Each number is 128 + 24 x the weight over its row's rms, rounded and kept within 0 to 255. Layers, rows and columns count from 0. Numbers have three digits each. The size before them is the row's rms in percent of the matrix's.

# q: layer 9 attention query, 384x384, rms 0.0325, rows 259-319, columns 96-191
# k: layer 9 attention key, 384x384, rms 0.032, rows 259-319, columns 96-191
# v: layer 9 attention value, 384x384, rms 0.0301, rows 256-263, columns 96-191
# o: layer 9 attention output (transposed), 384x384, rms 0.0313, rows 256-263, columns 96-191
q259 075:107098099123131128132145115159134129135101137149115131126111137115151129129177083138175169172116141134112129080181145152139093112114125100142072120149146066119146083138174150138150140133122124130131136124145173119132160144129109121107132136130132089171111115098125101075103107140165106126
k259 079:099126100128149121172130146136164076150094108119152126124133121084164135123150156118106142099141161137100161129178158116120146114155149109128135130135107112139150105120134128153130093134114101138148130136181120139108128168136136134116151132109101143132131128152151112135120113121125114136
q260 094:147094137116109157132118118121209162125117142117099172150121124088128134118177117107136109139079137148132126155158112153114151129107098133098138110141160153110167106161080117115161159117140085108148112139131166132127108142128122140152091151177140133117065104137129132104088121134148161078
k260 089:132104097126164163127154155126185152160129164130123144170100106120137137115121118142120115200096120152151110139149123132121125107135108115121133114120142129109144072163082115093165154153127141115124112098113170134139143137113109123125130173166169099132072110129125108115126128146119134090
q261 077:144107130144106130112156124133114106129129118143137141127116174141137122080162123095167097123128110144148112126152118100125140113140131132138123136107092149147157140129140148083107104137137129154162109125102073176141084158154086160123089143153149110131139128136143120126145104125139128081
k261 113:133135157137093129104143104166118132066152145161122141116121119167166144105169082123134131122110136100099104105076096141169110176141131155112133136090109123139121161148161126122092124160133140113102148140101097168151114158136124102140100128123134083127138166089158115147158158122129113119
q262 088:129141130138125158143101125083097119133140081120118076111129180163146098128091144167133126103162098098151123143104161167148103141085096157158167153158104173141083162107112143136132126121116139137138173071105123101110132082086135140131136114144122120114113128139126162164158145116099161135
k262 083:141154178125134159161104130076085124112144121112133107127103116114129145183097166136114108095119139103139128095138131125154095142147136175157147127091092126082124123139141104113110160132132115146108168159065137132152137105116135118133151116138116176114108138106160150171128147119119182114
q263 082:090125122113124122161140121079179090150076114127133112138141151109130093110140094111119118128088149163151161159138173121122079135101123141118172103123097092130106140098117164145102103114142109167130125144127165161155154094101098144138146136161112121150102159150115139131105092156136145142
k263 085:143126089121123144111155091119182101120119155125151126137119143114118096123108130134110165094106166114069126130138109166137112111108136135098163129151134131151145086161098162128108174079086115179107145094131154128154098114139082130139137148131128097137126148192146128128137150129137100106
q264 091:081121084130138124148127136133183149110112148125087161136151154103146147135193126169100133157096102158121124140168151132101113140117090127113138132122120118135146084170114134147125147098147099130119117114088159114102095135130115113124132154164169133135086110112119129123123116125184161085
k264 097:124100125136137145173155153143170137140089156135116134120119157126162132123163107094128156184106120160121095161162140132119085103118103090116110125133126102102174099148110139088136180112116135176118087129116166143108130150110143128105107148157178138132089116133156113097117130148131152108
q265 086:151101125106138168168149120133157159124111159117107154132071073094145133108146162119139122163115139098089114119152125143124120101141151108116105123133167094172140131164111136113118132187136128128109131141168149109094162110144112136109131093167115104130114131090111101080078120176141137132
k265 087:137134126084115136125124149125152142109103116084140134107160159095074124105168153160116131142128146171059151125174118145072113109143138125143142129151151108143127139143140141153138081123123132131168105152151139110135147136132099125101099104091131110105178126102109082114124109121130124144
q266 090:118102137106124106127138136128131102119154137150152107093116083119118110137176108159146160114107148150124098149135146094101124154138142135102131135139154082136109120114187127099110120113147124115091099127132123136093165132151103134091143102129118146131160140113156098114178114123131117153
k266 086:115091126135142122071139123186146115140151114132143151091108129157134101112140110133133131115146142132146127169133144100113141117122121095098136103141167134139106112121153093118104131099120124142121109096172090105128165134119122118117125116134103149164175124178148094105165139160153084176
q267 077:142112147121175151138118141145212158133103130110133158137115071081094110140139109136115100154100138139114162135156097137137122135152160117118126081159125119126157104133091157138158124151127101117133098150182175117182162148131110123140147150157141159143113127142131103082050108148142127098
k267 086:137108143129159165133142160101181116147086114080093136147139115091080113109079141122117109123096120194121175141114158155096149133166128083115144121156139139125118125166105139124171107127131064130131115115129163134172146107061137165124117147143128135126068124144080120125064105127132153098
q268 066:110119109153140106164115143123084123121137149112136116088175185119140099104141141136154163123110116143125107163156163089117102128104114102113133160142139121132081137126146079087120095136103144140129127146109107130075140143103085112124112129132128154107150141129102142115170121156119119156
k268 079:104107085127122077104126136174136090125122149125163159135166158084154088139157092159132130137126148112115140139148103095114127098137110121052138130121166154133110139116141129140100118114105153108161134095137106131121099145146107110115116147107104105149166124128165124114156119157158083111
q269 086:072108121128159149142130122132210125121117146165129149123098083071150130162143132137121174132097153123110133150153125134092115105142122092101116106154161088139150106155114121116153153108119112097123092139156173121099166143137096133092166163128132137176076137139105095116088117138157117151
k269 113:130087106134126116131156137110148089143090127133151133143120121080114106163138129127127128106128137165129146188180153102077131085141117060104130088155130142100119097130098139124191150078075107146127095104160144128116141143119153161113137132143130122133103119150139125107108110104137097136
q270 084:126159148101137120091125095106130070143151131108118157125103075136099135144146149159122143101143120107094118136136184148160105114172106103114075075124161107131132125150154120111141132104093169114111114117170182109155143122125111131130133069135087134125094125104126139147160161089123159157
k270 089:130171134137096110092118071150129114110151098134158133111108097158111137166128127147142119097112131061146109129156122155106157136111146124139134068172124130160143150134104115097127128089124205115112092113138131101150101135133075125146150123134097086138083158176154133146165114131092128137
q271 086:144123135102137128117110109143119117122135141154121089114089104118150158198086107098161169116144119116129159094131123120136127123167156164105140151155129149112115157130126114115139111114149173108123153121130093110103178101170144136106168125099080124147149115101167137120154141122115100163
k271 085:120171176136132101109096113162091154094129119101120119109149141156127105157107106087106111107161131131143177114118121128142117151139152182130156127123129154118102208119144119147112109126152169159104167130094095125080164124162160124109149137127113100156156130098148131110124096136105101148
q272 091:140116134152126114127122153137113122160121142105084126138140132128134142142179096155136133143129092145132098110163090111142143136102137146156108124125133173135136128168080091107131130162127103133156092130116134177131092147081122126165110112181129133185168087126151154139140130112146104111
k272 095:145151118198110110148124117151134162133134122150126104139131147141145162120122159132171100131130128130117105124158097093131158138113115143164117127120130138160123111093125135138121139182151137144122132136087115144131095163115095084126168168131084086134114130121173141149166152158120146115
q273 092:107143111138130122137148099136097108089180119126156146091114140148134105133087203104130167080120097129134106145139132147106113112118174135143175125154113145156085161120125173140115138152124160130126132137127094134073169172123070119119162136160115102176127131108090101120161149111152116147
k273 096:165136193163101120143144071122096131099127129110161114105151144153130084126130167075160111099128100123089142157179107151089143136118158128124130153099098092112117171131132114116102151130157154137104121156137092122140149157193120123124107121126148115124133155142188101090139142120146109155
q274 111:107088090093119097123130137142146058152145133132105148120116148116124139133156156144130129140093113142113094174165146112122141092131079096117085116133167162136116106158142090128145128088092147143182089150147138144122123132112083118129109152143117102135093121125124144133178149145147097130
k274 095:126089132137115128083142099136172093143136143138151127128111090125126129147147155119152136170143136124116130171151138119099135073153101081121117100135170127147138122135103100102123125102086128098136095134157159119097143169120111127108122115119112098176102143132168094105141135168159097125
q275 128:115133142118152134121158138125166058165096137139111133106092063086101116140141098097118124118119124147116158127173162103093146097142124106098120121161129097121154120126133136086185142104140119121132124120134153144105154141132109138132135136105106140174081105140146123136092099142148093156
k275 082:107106169142152162071142102128168090112129145135117140116091100112106096150151107136087145119119100153108125153111149130127131149170155109091135144175172130135137156112127108087147154105124116108131167119186125119133155144128097165122125116134130117149100103146171111102101131146135090141
q276 100:156168094114114123113136118091108069151134097118121122147169102155112145171130155106084120139171118100089108106145135170169117110112116149164103094108128109112144107129079120131161131093138118117077095127140150102131129102150119171131129064151143169111087103143142163124154162065122157112
k276 096:119182116100084107122133080109102095152126127136120135133152111127122101147115163139107149100154130089084155165151136142108168104105123104144092098125143125126128102119166132111090142106153163153162142106098135163124145141120091093131154104130113139151097137121112122145170146092142133155
q277 108:119138095102141111155133122138128109080158148153147144085114114149142158124103170139112177117073112125122137161149150110141130124121130119075171134152139085126099131092167114136077117152126164136106116123092104144091172147152071123101149094128119145138116143128104114111130147134142104150
k277 110:142109162128098112132133097160131113095132129127134152098138182135114120095171106096148090094108122132144112141171103118115166161092181126147142113153160153124121134129144093113068118165141148148109128148150120164106128155134109111152135123141130141150143120126136113142131119116138074168
q278 086:119106097155159114155140134145155130137101092117132134150167090133115142141144157162128148158117164178128192121145141122134138115114088128103163082126126128104114120129121123141182118112111097151152103142101169139125106131137172095145110085067118181145173112179121127149122129100151088075
k278 108:127111093166160124142159137112134066154125119142140124152161133129150124116133166118136101123126147163149126158160142107106125086089101098117125122151123126117113095158078130104183138118111117134139061083177122135121173131111153127119113143122152124143122146153161156153141091093132110140
q279 123:107103135103129147075150114133192108133153153118089145162083068101135130163121142172134161144168140115134118140107119127120136097173135104089082095121143110128160107131129098105130155103125116100107145112124189118130137148115088134087122140151133120160085132129173106145107148122174102137
k279 079:141177156108125152139148122147099098138091106142124154122111136125106110175155128099117102119133104159147162110168162139111165107154133145139125100161152098112142141113090158121148126085117143182121166141117136151178087159127137143142161104132120122175119102139164101117145085123131116132
q280 104:116146078135166114106177175177150149157111139114128143139170131115147138121132153194097120182148135170147143105125078102120137125130093118141116116052120136118174113154143105152123171119145128140152100150063149141142107117139156096122116151117175157157116135157140100122118131135158124090
k280 081:149119110109134128127168115104150068144127144158125158138108093110161122146119119124117149147097129126098097149133144110128128083122107069069099138151168153131125116148098098105126190117117110089160110135160139150090155135137136087154117120158128145136087142121137157067141143104179129123
q281 137:136121145141167152123158157143145106187101111129130123104120090121102090145136145121125142133195105143149138123151134110096137115095153110150116134124133118071139134110128138109170121135098117164129133117130135111106134121127132144104101103133148142162150100130143110148124101121137093109
k281 083:123121167153106121113128118137148105107144157128133148090118103127091132136140126129114156101128114099114139126137140117141149163159147117128154137153180113129123159125151129103099120125115126121115171149148101143180121109107077143126133104125100132142114123127104109149116146183121129147
q282 094:137088124155104171122138134108171131142120124116124117160141139111107145115177136131105117116147117152110124128144122161162133118142155147199150141130095175131166111145101169135143140158115135126131134151109177142145107106187147113143131146110133113115139136145193123124090114142115145094
k282 106:127125077082137132088162172124174144193120155078117139155142098123126123146179101139113135192113119160088119144120133096131124130106093087130128133100117123139180098120136101098170171133139142157159103135088203160101149124147121101122114142105149147150097111106129096122118125110137111112
q283 105:150150139170090132164121109107087131147119095162093162129119154147124125120127103154158116113109121149124098168138093130106123099105129141128121089122153181148099128177047125075135120113153127100116126097142092155122129135147142127125137114183110145148116134142129144186165137139153111160
k283 102:107102140166122155111152102116110121126099120094156129121118130123129101147082158140107109141105130166135172140151132126108128146158133135144119149115155123130140107136100128150163120122132161120108145097111127126166160121135114116141142134118113153140158190183204115145120142085151137155
q284 104:137170176120106129152104102106147103120133140133153151100117106116106150153128101137115101132096125123057113151123089144121113133131155141120117131188150203143137117150098116126089150135136158105090123143115132162143080113157066108148127142165064136102128147182155128106117146148115110130
k284 107:113160106143129133137074163129121138134161145130117131165161111116128125105125180128128154143134143122120170146071125147169108141111139142104180144104108131111124131177135139121114161136118115124138156132142111179122123110117146121177136144122146147121133107152091159146114168139152120097
q285 106:124094137122119098158107100105119159116143124111092090135141165156125130116142124094114139100086121119097125136143181166130118159133120105138152107127168135190130119122140132116094093135138116090131095173130118080116109087146099112132187124144127152079100164122150159126124117113127177148
k285 089:107137127127117137140124127108158150117128138140113148143134110112150165116124102139091117101123105131123118126118135103174112132131112155132162174139118153165128074145142101104137140165165115095137119101175169158111127123151157126159147139161136152116124131132140134149123109094132163072
q286 108:154133141096111110164147127131113134093139138109142137136122154140138135097143110113096108160078157094107128119089152111144053161128120177106153132137122139163147124147153109114112119156117153131135116112113126153159068096140099155170126146144134152137132132135146149122106146127136165099
k286 085:116138109099141134126150124104130117115116147128147121134119108110157097131110093141114141135130154155156096143129118124145069129111117104123136133108120161119148094175102115100148159150146109115136136107152167173100121089139152101127100148131127150125146116134162159152137136087113124146
q287 109:145093143132136136115179142135132151159092115109145057159102145139101100142105149143171131097159108109172160155115138134117112115114133116132114142099109113103143113113110124111164142107125151164136110078122156104090168122111140156122125119125157100169137136154118114138107138138189123088
k287 118:145100135133152120112141127114115127129131127146171090135139110128124082130106143119072151149136157121115161147130145088136113128118093099103149126139097085109139110115133141123173131123106121183125124129122154097116181127157144118106106136104169123175139127152156105123128092110130128115
q288 092:127151161179118104139160112129119123162110082137134131120144141169121118134141128113182103127118150173161127141121152119116122112076134113145137113120091104120110149094114140128145087085132109119139130123128069146116140143121157158138101100122126151147126082124085155141138099119098138133
k288 106:131121147140108116128119099149116088111124126150178130093138156158117123132122156112160108126143150127172148142181120135137134106111150124150146118137107123126111168139165140183120079094100161142115102123110117131131163148105098110117114137083120112161147152163146135135141113142133145126
q289 098:070091119131086096108159076102174133156130084158098151104105111127114152151122117115121203124131131111100110116142177129140131096117120097143088139171150109151133134126103121117096101106141136079160092141150109092104161137177112124096153112119078126118102141112111132101140132168143140177
k289 133:115115099125126114146164131134129128162116107149118107137146127150112104166111111101110135113145119145171160127137166110126163092138121131142108158182104102138124132093112147177180126113169114141140101125125141106138136140150174178112126132089141128109146114116138149101107108118124132150
q290 083:165123129154154181130128151124107105136123132118155124101106129150125136129115139129100108149136095111127109113119144128151106157179115116111096155093164100121142126151102147115146123134135102155133177163105123108118141117117167119123128109125120140144139132119124089112100143124151109129
k290 142:112106119159166167154111138137131076185120100138163147146102152120128132184115160129096121158150168121137152153160104115102145112157115086132107115110139077081095124118109136144164123116105141168147130140093151092133142136139143120144145095089117154157145085142158144113100104099149140108
q291 113:128175102137138181147122146149153179135112104153150180116155125130093133145073078169138126164122128168126165134151126098104147144115115117127160138149103131148125121146068129151122165106177103080085103096134090153128134127083142108135130129172111157136108098125060122128091124168119146140
k291 113:138121117108162182122153145138156145145155123122146127132117133132145140136049177138111116127163133152137163137116109100106111144096124114120117138098096129103131165182136139173116141105129127126101105103134071125130155138082119113131149170160116124119101148155139140113096123128149158153
q292 093:120105106093114146097139162137165161121146146100106143180108092089137151168147149142075148135151145122135147104078119125151141105171106133094104159106130117154164094136122152155159115118104142143118090154108137163146133116190093124137136157111122142091126143143124116067104130160161125092
k292 113:139135091083164134095126172130169141198131124086112137163110096116108123135151131111108128182159134120138158104102153105138139131158103107115127123101136084110161141104097109157151135159143142141162119105096136131137184123154135122161107108093141144135121105141125140144119125121147119086
q293 120:148098092119152167141087166123130088121133145122130136132132186138190098112134132092132086136093125143075081106150114057133146139155103121126118116163190133116118117134126108129134154119105085142166138160141112126151101155072154108149120152144110152080086107111122111142138127122138132141
k293 104:139084161097136165071146154148104079134134143169150111124108136160151134173131076118120105120123117130121095126144108117104128177157097134171115101112167162106115132153181094108183141102081101114118161118105134121146121155121137102157077110131157123129153076113121108177155151134153130123
q294 105:115139102168130176122103142110115145152099123151121152107134173122118130134140156105172119132159125141121110133146135136123131147081145112182114132128118107119106135121116143108116128126158087119131115163153094116117098156105174126108110094129137146103165123095084120141143119077096127145
k294 104:129123113108078157120138109113116103092123137179122137076118155122100177180094139147147099095135141091114113165153142169094140119132150122127103116150136127159091106153149144165131085129137115108091101148142106148135127165096094100127130099148109098131138168078125114117149141116135152161
q295 090:132138084112154102094103143192098131139109049132154130104156140166122105100128103129143155113106149104165091114161166122102123175125101120129132135139138081093111124147134122124158129117145120137124137082146129095096186111127173104143136110106155136136119109134165107161124141144132106131
k295 125:118132127147173126103107132172096111160118111135141140096146130161169081144112132114119134153126177157167134128105127091094124127125133144138131110093127112147135122111137094100154118129106112156088137097102129123135140119169184141114116132069130147158148126158173101154115105127123103107
q296 113:135128118089129132123128118115152175104141150148096104118142103159134093069104120128126104102096153136139128181156137109118149117147187169134125145163118127181160137129132098122133137143149096132133178099122133140154120100145087111104129137110130080153122160161139128180137160172085153118
k296 129:134099148120118102132138125080160149108125154134086115165139104125140144089134131151134120117083083159142103128163162126128165133135136169109147154142120153141162157170145108126129123135158103096117125139161114153158124107135123136138121141137127179115105140151144114140117133149108145117
q297 097:156138175110141136099145147167093119136108160098150132097131118124146117140107130149130109170128124121152140127098080136138119156127107131167100154090148158139140101139118124130139145171137166145097164118124090111174089136136117119133095176138156102154166131130146100136104137184131087099
k297 096:159117122115106122143055118138126113147141136148133149133115077146121131139149156148137138170118144122101146129181082118109117136190159126117136144130128145120146107154098118141126121121121140134151154151161117137162113114157087116129166121123101116157144081155141139122143178151159086106
q298 105:097134104143163174105131124116176127144093146139138127111086119117131150145121136144100129133162124114114147125113104111140120131089179147128137125118144126059089122138108118096125188122123121141103119111146132075120116116123105183083132099147118155110113110128121110118154122079137087103
k298 104:084108109158169130111137144148125154139098113112121100131129128137113125160148159123111154111183152141124150161077123145130093133076122132122143126094108104079135133132104133100151094102117141139060130123115092140141116131129113181116100099111152120110150115093095127161117101131093126121
q299 115:132111082092134166052146128120161148153124131113138126170119075142108133165123147122130144164172125123159134118144131102151156136141095130087133162096113109107149178058078131120132132105132111132162143086135158130136099141098121146102118128099145134117117103120124104141115121118139090124
k299 098:111112112078133095121146099133150129107112116132131146171100126133129119151109148103104090113152122073116155083152131111143166123127146132111146114135164080115112188116092155135137109119109102119149116126080117093154103154103088112090152121149103115117088093107129118161106108152120111129
q300 108:131131132143141133087130078083186178136139153126111111151132095163128131147108166091157132126132154132120146096118127134099156120116138169113141096126118131163147081080139128159114129085125140105125142120118097114144146134176147109102116133078140135103109141141126119141093119117137148083
k300 106:129123155078145130114126108117159160148109131138126148163163110146095127143137135144120123150126122143122196121153118142081153144153135143115130100131122110120127172139112131188141105131119145154119091124096117101139144163131115135078111143122134111117086128135126091149099123150137096107
q301 105:139140143109124136141155166092147101130104121144138155154120107140100123131121147116112125138130176151136154074156160107131127143140094157121117115124142069120167134093133118187145094115168136146133118137159192109123154115151205117139116105143133150162096099152152121137101113095131145121
k301 117:098099133134133113084143103148140126161118134141127149134142119147120103112125170127109108172160176150138142119133135086119104132131145116141143106093154119112162132129120112135140100123104174150103138123074158121107149133127151111097074110098127122129101113136175147163098118108175143120
q302 109:128157096147170128150167119110103127090129165124129143117118123123105142113150126092139109139119091149151113105143153127128118157128102117091139150131146082109123157105119142184178106108112107124111151183136124160111114137094140142128118114084104108150137068109154157115114135079138174097
k302 113:135152109152145077152111106122135106086157084083089134118118129071082132128108114088130126141119139113158132108147163145148112121095105066122106122154155122112120149116125151162154109134091119112132116164136082137095135138073113132121126100129098123134148136083155143101114114131147132129
q303 100:148120137114158104123164120184131156101111127107106102159116116114110139120112094117163073140081123066151175142128146117156127139115105138147127157161127123172104112120112156116130162112142119108081135133158134128130173099033138135137161112118146096135092102124105124123090126161144097100
k303 100:181108142095159101129134144140166117143084094118101121171145092163080135153099120140111106143123118124155137098120135102125131157129114105147090113145147107130138122135143143116120153069123086144131132093150192094126127098131171143118105106125186108138146089149171163110124111071129114116
q304 108:106108157118153110102142122143137095128121143131108118151131135108162108146104117130146154131156065107109144166153158157095118102145093079107079147097173176069123158131149147126138126114123101105194084123132147065108113133145162134154164182135159129085120123135108135095098125097170106122
k304 104:089144143136119086144092132136122147097127137125187153155115167137119147120121095101114159125153129108120124147116127110106142102133084099112098141153167168087120065124112130073158137127145123118182088115131153109111124154114158124122145121125166128116121105137134147119145148125130140111
q305 091:151185145117132143166138144139095122138109119141139108133111132112128152151120110156152085118136109065121142166113119140124112135090122133135130162127056159102092174158127140124153162162134140138146111128107141172099147113090096132159108110141153153134104162140067118149164138145115118128
k305 102:140130113169135087123154126135085111143145089125145114135128142098133102120151173130112108124133155070110095134102140111109134126103105129115108106149117161138115128149161129126165144162122147166164091124086098155129138090119121140153108122139145142148152163137130138156157102118157114102
q306 099:144172112149121134163125162128056123166106117164133170102142166134121112121138121121156103163130130144141142122126158096109120154102113109163132150121139134107096108133119117120123114118144123121120119125131057161126115138116162137118100122142121168123160107114097148177147105136107137143
k306 099:142128143153119146117128111147091135108164120153124139082139142123117145163094157137161112142104135106150121130127118146111114156138140150134123161144148142141111144133174156164072090112105133119111129118139085149162117168100072147140118121134083099139158172128140113148153162176129158150
q307 104:141130179158108114160074095104123106107135114112143149142115191105129114142105105124122130123092131123080135154117132161105128134110120106101163123178116131151097135143127141137110145126103127110158118181150113113125146146148120115121142113180112147107127147101110189089128136074155144151
k307 117:136173158169142157167126105137098124112148132134133151168123178112128146109107108133113132097135110146086132119060145153127127140119140116136143141158109175186124080132137123116122148149130115109148112126159149107138127119124133161126184129139129156090151124092111145084130146114119132106
q308 117:132123113101106124158104141107128150108139132134096153096116119116111156120118112151120172058113129105082119131121127171139141164135133150134152112167138155169101140166126106093072160142136105102166098154143118111134118122146109148136159126117097144088104191133100121124142126149132163172
k308 077:121123097150157145119147160101122161140117134166151116113112108098152156120089119136085124096117147157112151147092155118142112151108097157116156146154123129177132109149120092133170122170167080141113090120164143146129138136132137184148121134124118173089122177139181134105121081081127165104
q309 092:112138112147128140115136123125110136173100119125141124160140126142115119149102141098127116156164122154143133088150156112117138096100135091145129106098096077099110157113128130136145128109131107130153113112120120128091154118113142133120116092114137162091109130102107118140120077093101135128
k309 116:119140089123139124105141092160119135144103112125169125118166175140120095145141131118150102136151144113131125113168133131090162112107149109150111111112133093139122145106165146164104123099101158165122111122063117151134129151091119114114127102071123091122137146108112108153148100106099140122
q310 095:135128118079112111173085118113142145102142126125135099158150131119164108126114156155140125090140109151137071121162166145087145142133148128139118158160153091133151077127102129141135153144144105155119102122118174110107105139156151153101159114119142116102128123133117104153116140145129172129
k310 083:124134153151138137134155110062138146159114180106142092096140112109166145094143157151131107117158144116128116157160122134107139163118109134147152133099093122153136090200131079114127128139119143163094111097098140116114130161138158150121119164152149127109104162137107144146111137119140172131
q311 106:107136137113145139088156153140141167127083141104132116103131156123136110125101089127149050158130122128139137140144125103074126092106104140105129148064117115109119135157121123125149132136182160159133122082121103123105156116109097122131120140152183088133094133178091116187122146113120099123
k311 110:130103127152147118099129129158099146167123097134107069111139132138130086128131105132132101164118125119120115147141127092077118118121092095137136129118088111127136125092139117122182113111124165193105130118128123112141112131120100156163099095105191132160138121126103105127130121123126107104
q312 101:089095096116106110132161156109128141168101160145078140122132105118095138122205100145148175119123112096131117078135153140126115089130124116127052121177172129138137124122125117120143087103155118093154132112131143100180087111135100156122092159134156137090144135115117125115114112144134135138
k312 108:100135083095132114119091155109132121151111103109110165097090080127124133172132134132122125139099102137142088123133185083159081094134121133135076134142161099117111122106090142116147111118130111092147153155132094125135115136151140112145142146155128137140143108119151141189122092107112107124
q313 101:101093107127102088081142068099129150175125109135078123125169118112110104104126078133160154107137121151134068104180152118094138085108127100140090107153138137139130119127181118102130098103149132126149126102114126093097110113157158136112125115128159098116110119125149149150157099117087157159
k313 111:102111114130096090130133113127142135109109142132113128078153132130136121060137092156135154107118087135150093118146147094157132102152123158141114171147146134174132109126151117099088116130146166117119158138105113136143110112143148143139109159113139111093120139125125125159145109155096145099
q314 109:159111125130112152149147125092103106124127133099127149135123149155134140112128115122146109137100156116086117107167142123111134122111119137122131127154146126171119129160099098098079138150172145126137100109158146136119140145102117127126106126174126131080098174130143113182113136100127093178
k314 108:123106141167139166107181101143107113092120124116104144133123172160154118140113128131108081113095144138100084111088128113120095145138131158118150162099137090161168098129137120104127126131108126115134157138151153107140120128114145137145147135122163138083128146127144122128088117072139126156
q315 108:145079146079122117157104138124129140130125122144150128137120109087108121073105102145140108101124134152144128122136115138157151108168126145150159079136137139166127121141111128089145147146108123129121154113137160119143137115143107088113151116110090117154123123180153154122147134167102111112
k315 098:118118116146148165106128138121132102164100128150135111200118127082165105110123120158133140138163110146115157171132134122141152134148102162124184141108121126114142114139141131094164149118091145124082150118170161187141137114126156128137096173126158165134130135163138173121147090097104130075
q316 108:145161127117113168162156134108120144078154176084139118089126133164149087103144164120078102150086122107107123120127101132155104141154174133093126137132151138129133132097121099178129120176139099139119171129135159103162107116089140124134082126148087105122148185145202091121119151111124158149
k316 101:128149121137130150158141100129127142098179178128102118114121116162136122106149134117111115144099120123130115114143043173094133145120190098104070104153124151146139123162151102162131098123126112114111127163138149121138138095118112127149126098121124096130112106132147116122127131130136157166
q317 104:131154113171112108136113108099056069151118129082140133127148134141148114102129168132133145145155132143095095112138113101151130120105112088135123122131143118135112160095138108129060135118100166139119145167143108145139115145095143113125122111130091140111183104089131139103167098116106171123
k317 101:129125123127100117131123105150110099108170133110132131085154154138083162116129115119145151109129119112094085093103121146182157143112168119138140141168167131165113164135191128131028135100107138103128139143135122099133122126110099165142121137117097073089167129109112154093168153162119162158
q318 106:115138149151144132136141113178113135139100094167115118113128146152104123183116112131107114099098109107151144127134167152070127133090143117130123112123094135094093160155168161133115130129152124155127116116107146118086154110098156137127129113187189158151067166082109091128127114077137119102
k318 106:115131146158141111176149097169119158114093116134134152090145157140122121202101136165115170085094131124119098144127101172108140148084109131122123124107125089123105112115130148109099129113151128168126115111073144129113115113151144144113135099131137155141117115075130094133089109143121126138
q319 113:141091120130145147116140110111121131102149151119096146145143113095158119124123119140107143085113116091099127141121160129121182134153146108137095148136126168139102104166169107089104155126103117139138104162126118140139121150097134141167138121160119157068125162072129116110154105140152121177
k319 120:159131133119134120127145167113114137081137169133131144107125148129121167138151098150104126101082126111122107120095142133143120139163096154107119145151151130130124091160156138126138157167164114098154127127165140117168150110134153135161103148119131145093112145097121154110159142153137158148
v256 111:093131098131109107154117120145122131121077143181115140158103159134147131149141101160133142121125131112133109133100114104075155124115124097090127126126125164110075103156091143102133115126131118158144091073085134164117119127109143130119124125148163129128120116130132145150162098084130097165
o256 116:075134104121129132178116124136103133144109151201124156140106158143129117144142100162118138123112143102118137132079096111083160134159115129097142146155141154102064104143092129126122095148116127147164116098109137117112119121120147126120155136158154108123142118111146158119186089122102086155
v257 120:143165130152115119142126161177102120139078130111168123124128136124120155116107092130155155087123107116120150186149139157102101135111132159140127117134135155113088170134163108093105158130108118088121122136107101128100092138120174147147130119149099149132140143136097099116149134128137110120
o257 106:152172147151130098105126147162117130124083115112157126150129108133114162102112086146154140096141132143138152178142166125100096136138142159166137130164131129122096152110147091096112151124135124110094095163115121135104117119155139124135123141147095106137103159149123095139158137147118102118
v258 106:143161092114148104104108087131129111141167107125146123157148133189110091101131146121151166082128151144157124131132150099172129127131184121120115167125133132113126185119124152155137127102088118089133120139127096119116152121132147136124113108120113141129131102187137135084114173111105119159
o258 114:143157107136148085115113109136127137141163108132156123139151112182134096112134134102137149090115161154132130165122137104166130141139178167098117171128115142112118174120120181153139126098103123087120136140143112125125135150127133109126097104098118137152131140173132142093142170129108117171
v259 116:110111106118150131128154157127119156123149152114160132149086119110126122118128165114122098130110152145133122091131146144076143124126056113127143075099156113127136133145126106133162116152128121136127131090141164114135139115104089108114093136142125143118144148078124120171093168123127118109
o259 118:120123114094172105134134135109103155109142145084148124166088127093139119110147114134118116117124157117136135100115142143110144141151083108147141110106149114125140158145110114170157109145115137145118130098132177081108155108122082111122091149157110129103153138096133119140110168134122141127
v260 126:156115103133128125129183144106090133130092102139111124106087141116114148123155119092118144121108187115138114058124157139145128163103090138155129149125166117103105124124117112113103080155134125115143155125104109102140108121140091150145174102149171157137172155072124146159084106141167142151
o260 123:156123129146123142121179131091126110131105121145103141112077140129133136135163094108137146143121174126145126076144137131128122143098070088163122118100159110090115135123161125092099124132118116109135162103081105107143090128133099140135147088147154163131164126093133137161089103105192132111
v261 128:109112119114160106123119124153128127082080139117164142185086173181160149131124106087114127097119139133139164130142164109115077113136116145159118134129131113117146113125137126094155154173127163112120182124129151067111115139142119104091107155175104155118135105116142139126118170118160102147
o261 143:120110112116143089147097129146137145081097148131187151166093150169163142132135102101134127109118151127127158137137154099104068126143112155165124134112131101104152107123112131102159146161099164114109172123141155058113139120141141098090108158164106155133133108125127141125130164111146123144
v262 126:105139154162138137121138133082115116137067176111106157092114073170166084133112092142131161099129139089130090133122156105073142078120161145098117144129144121119123125142118128132093121121168113113145136119132156093149089130145137118113154134147157151128121133121106098120156107154146114150
o262 122:093145133127149139147135138080101126149079204122104158096133075154136092129118092124154164129139128110158090171094153077097133097113155138115117162147173134114121142150110128133097101133146128113120135113142142101162104116138140121114167112152134152109133151138106122119156110152137121131
v263 116:181118109135128090110129144096137143142115152132134100142143090149147096114105120107112082136090146136137117116132170093150100130132128121129161103131145119154132159137132155134128113100116078119197072107114150162128160136170109162124108157101112154116143153137112132108152149111116128119
o263 110:175116108110131066127125153097130128133114153130165131119126073137133094107115134139121083137080138118161110131146150093145124119139131123124135108100131112111118163141116195121145122129121102109176085118124164179116126151158108162118076152109130179099151149128093093128156172123164125155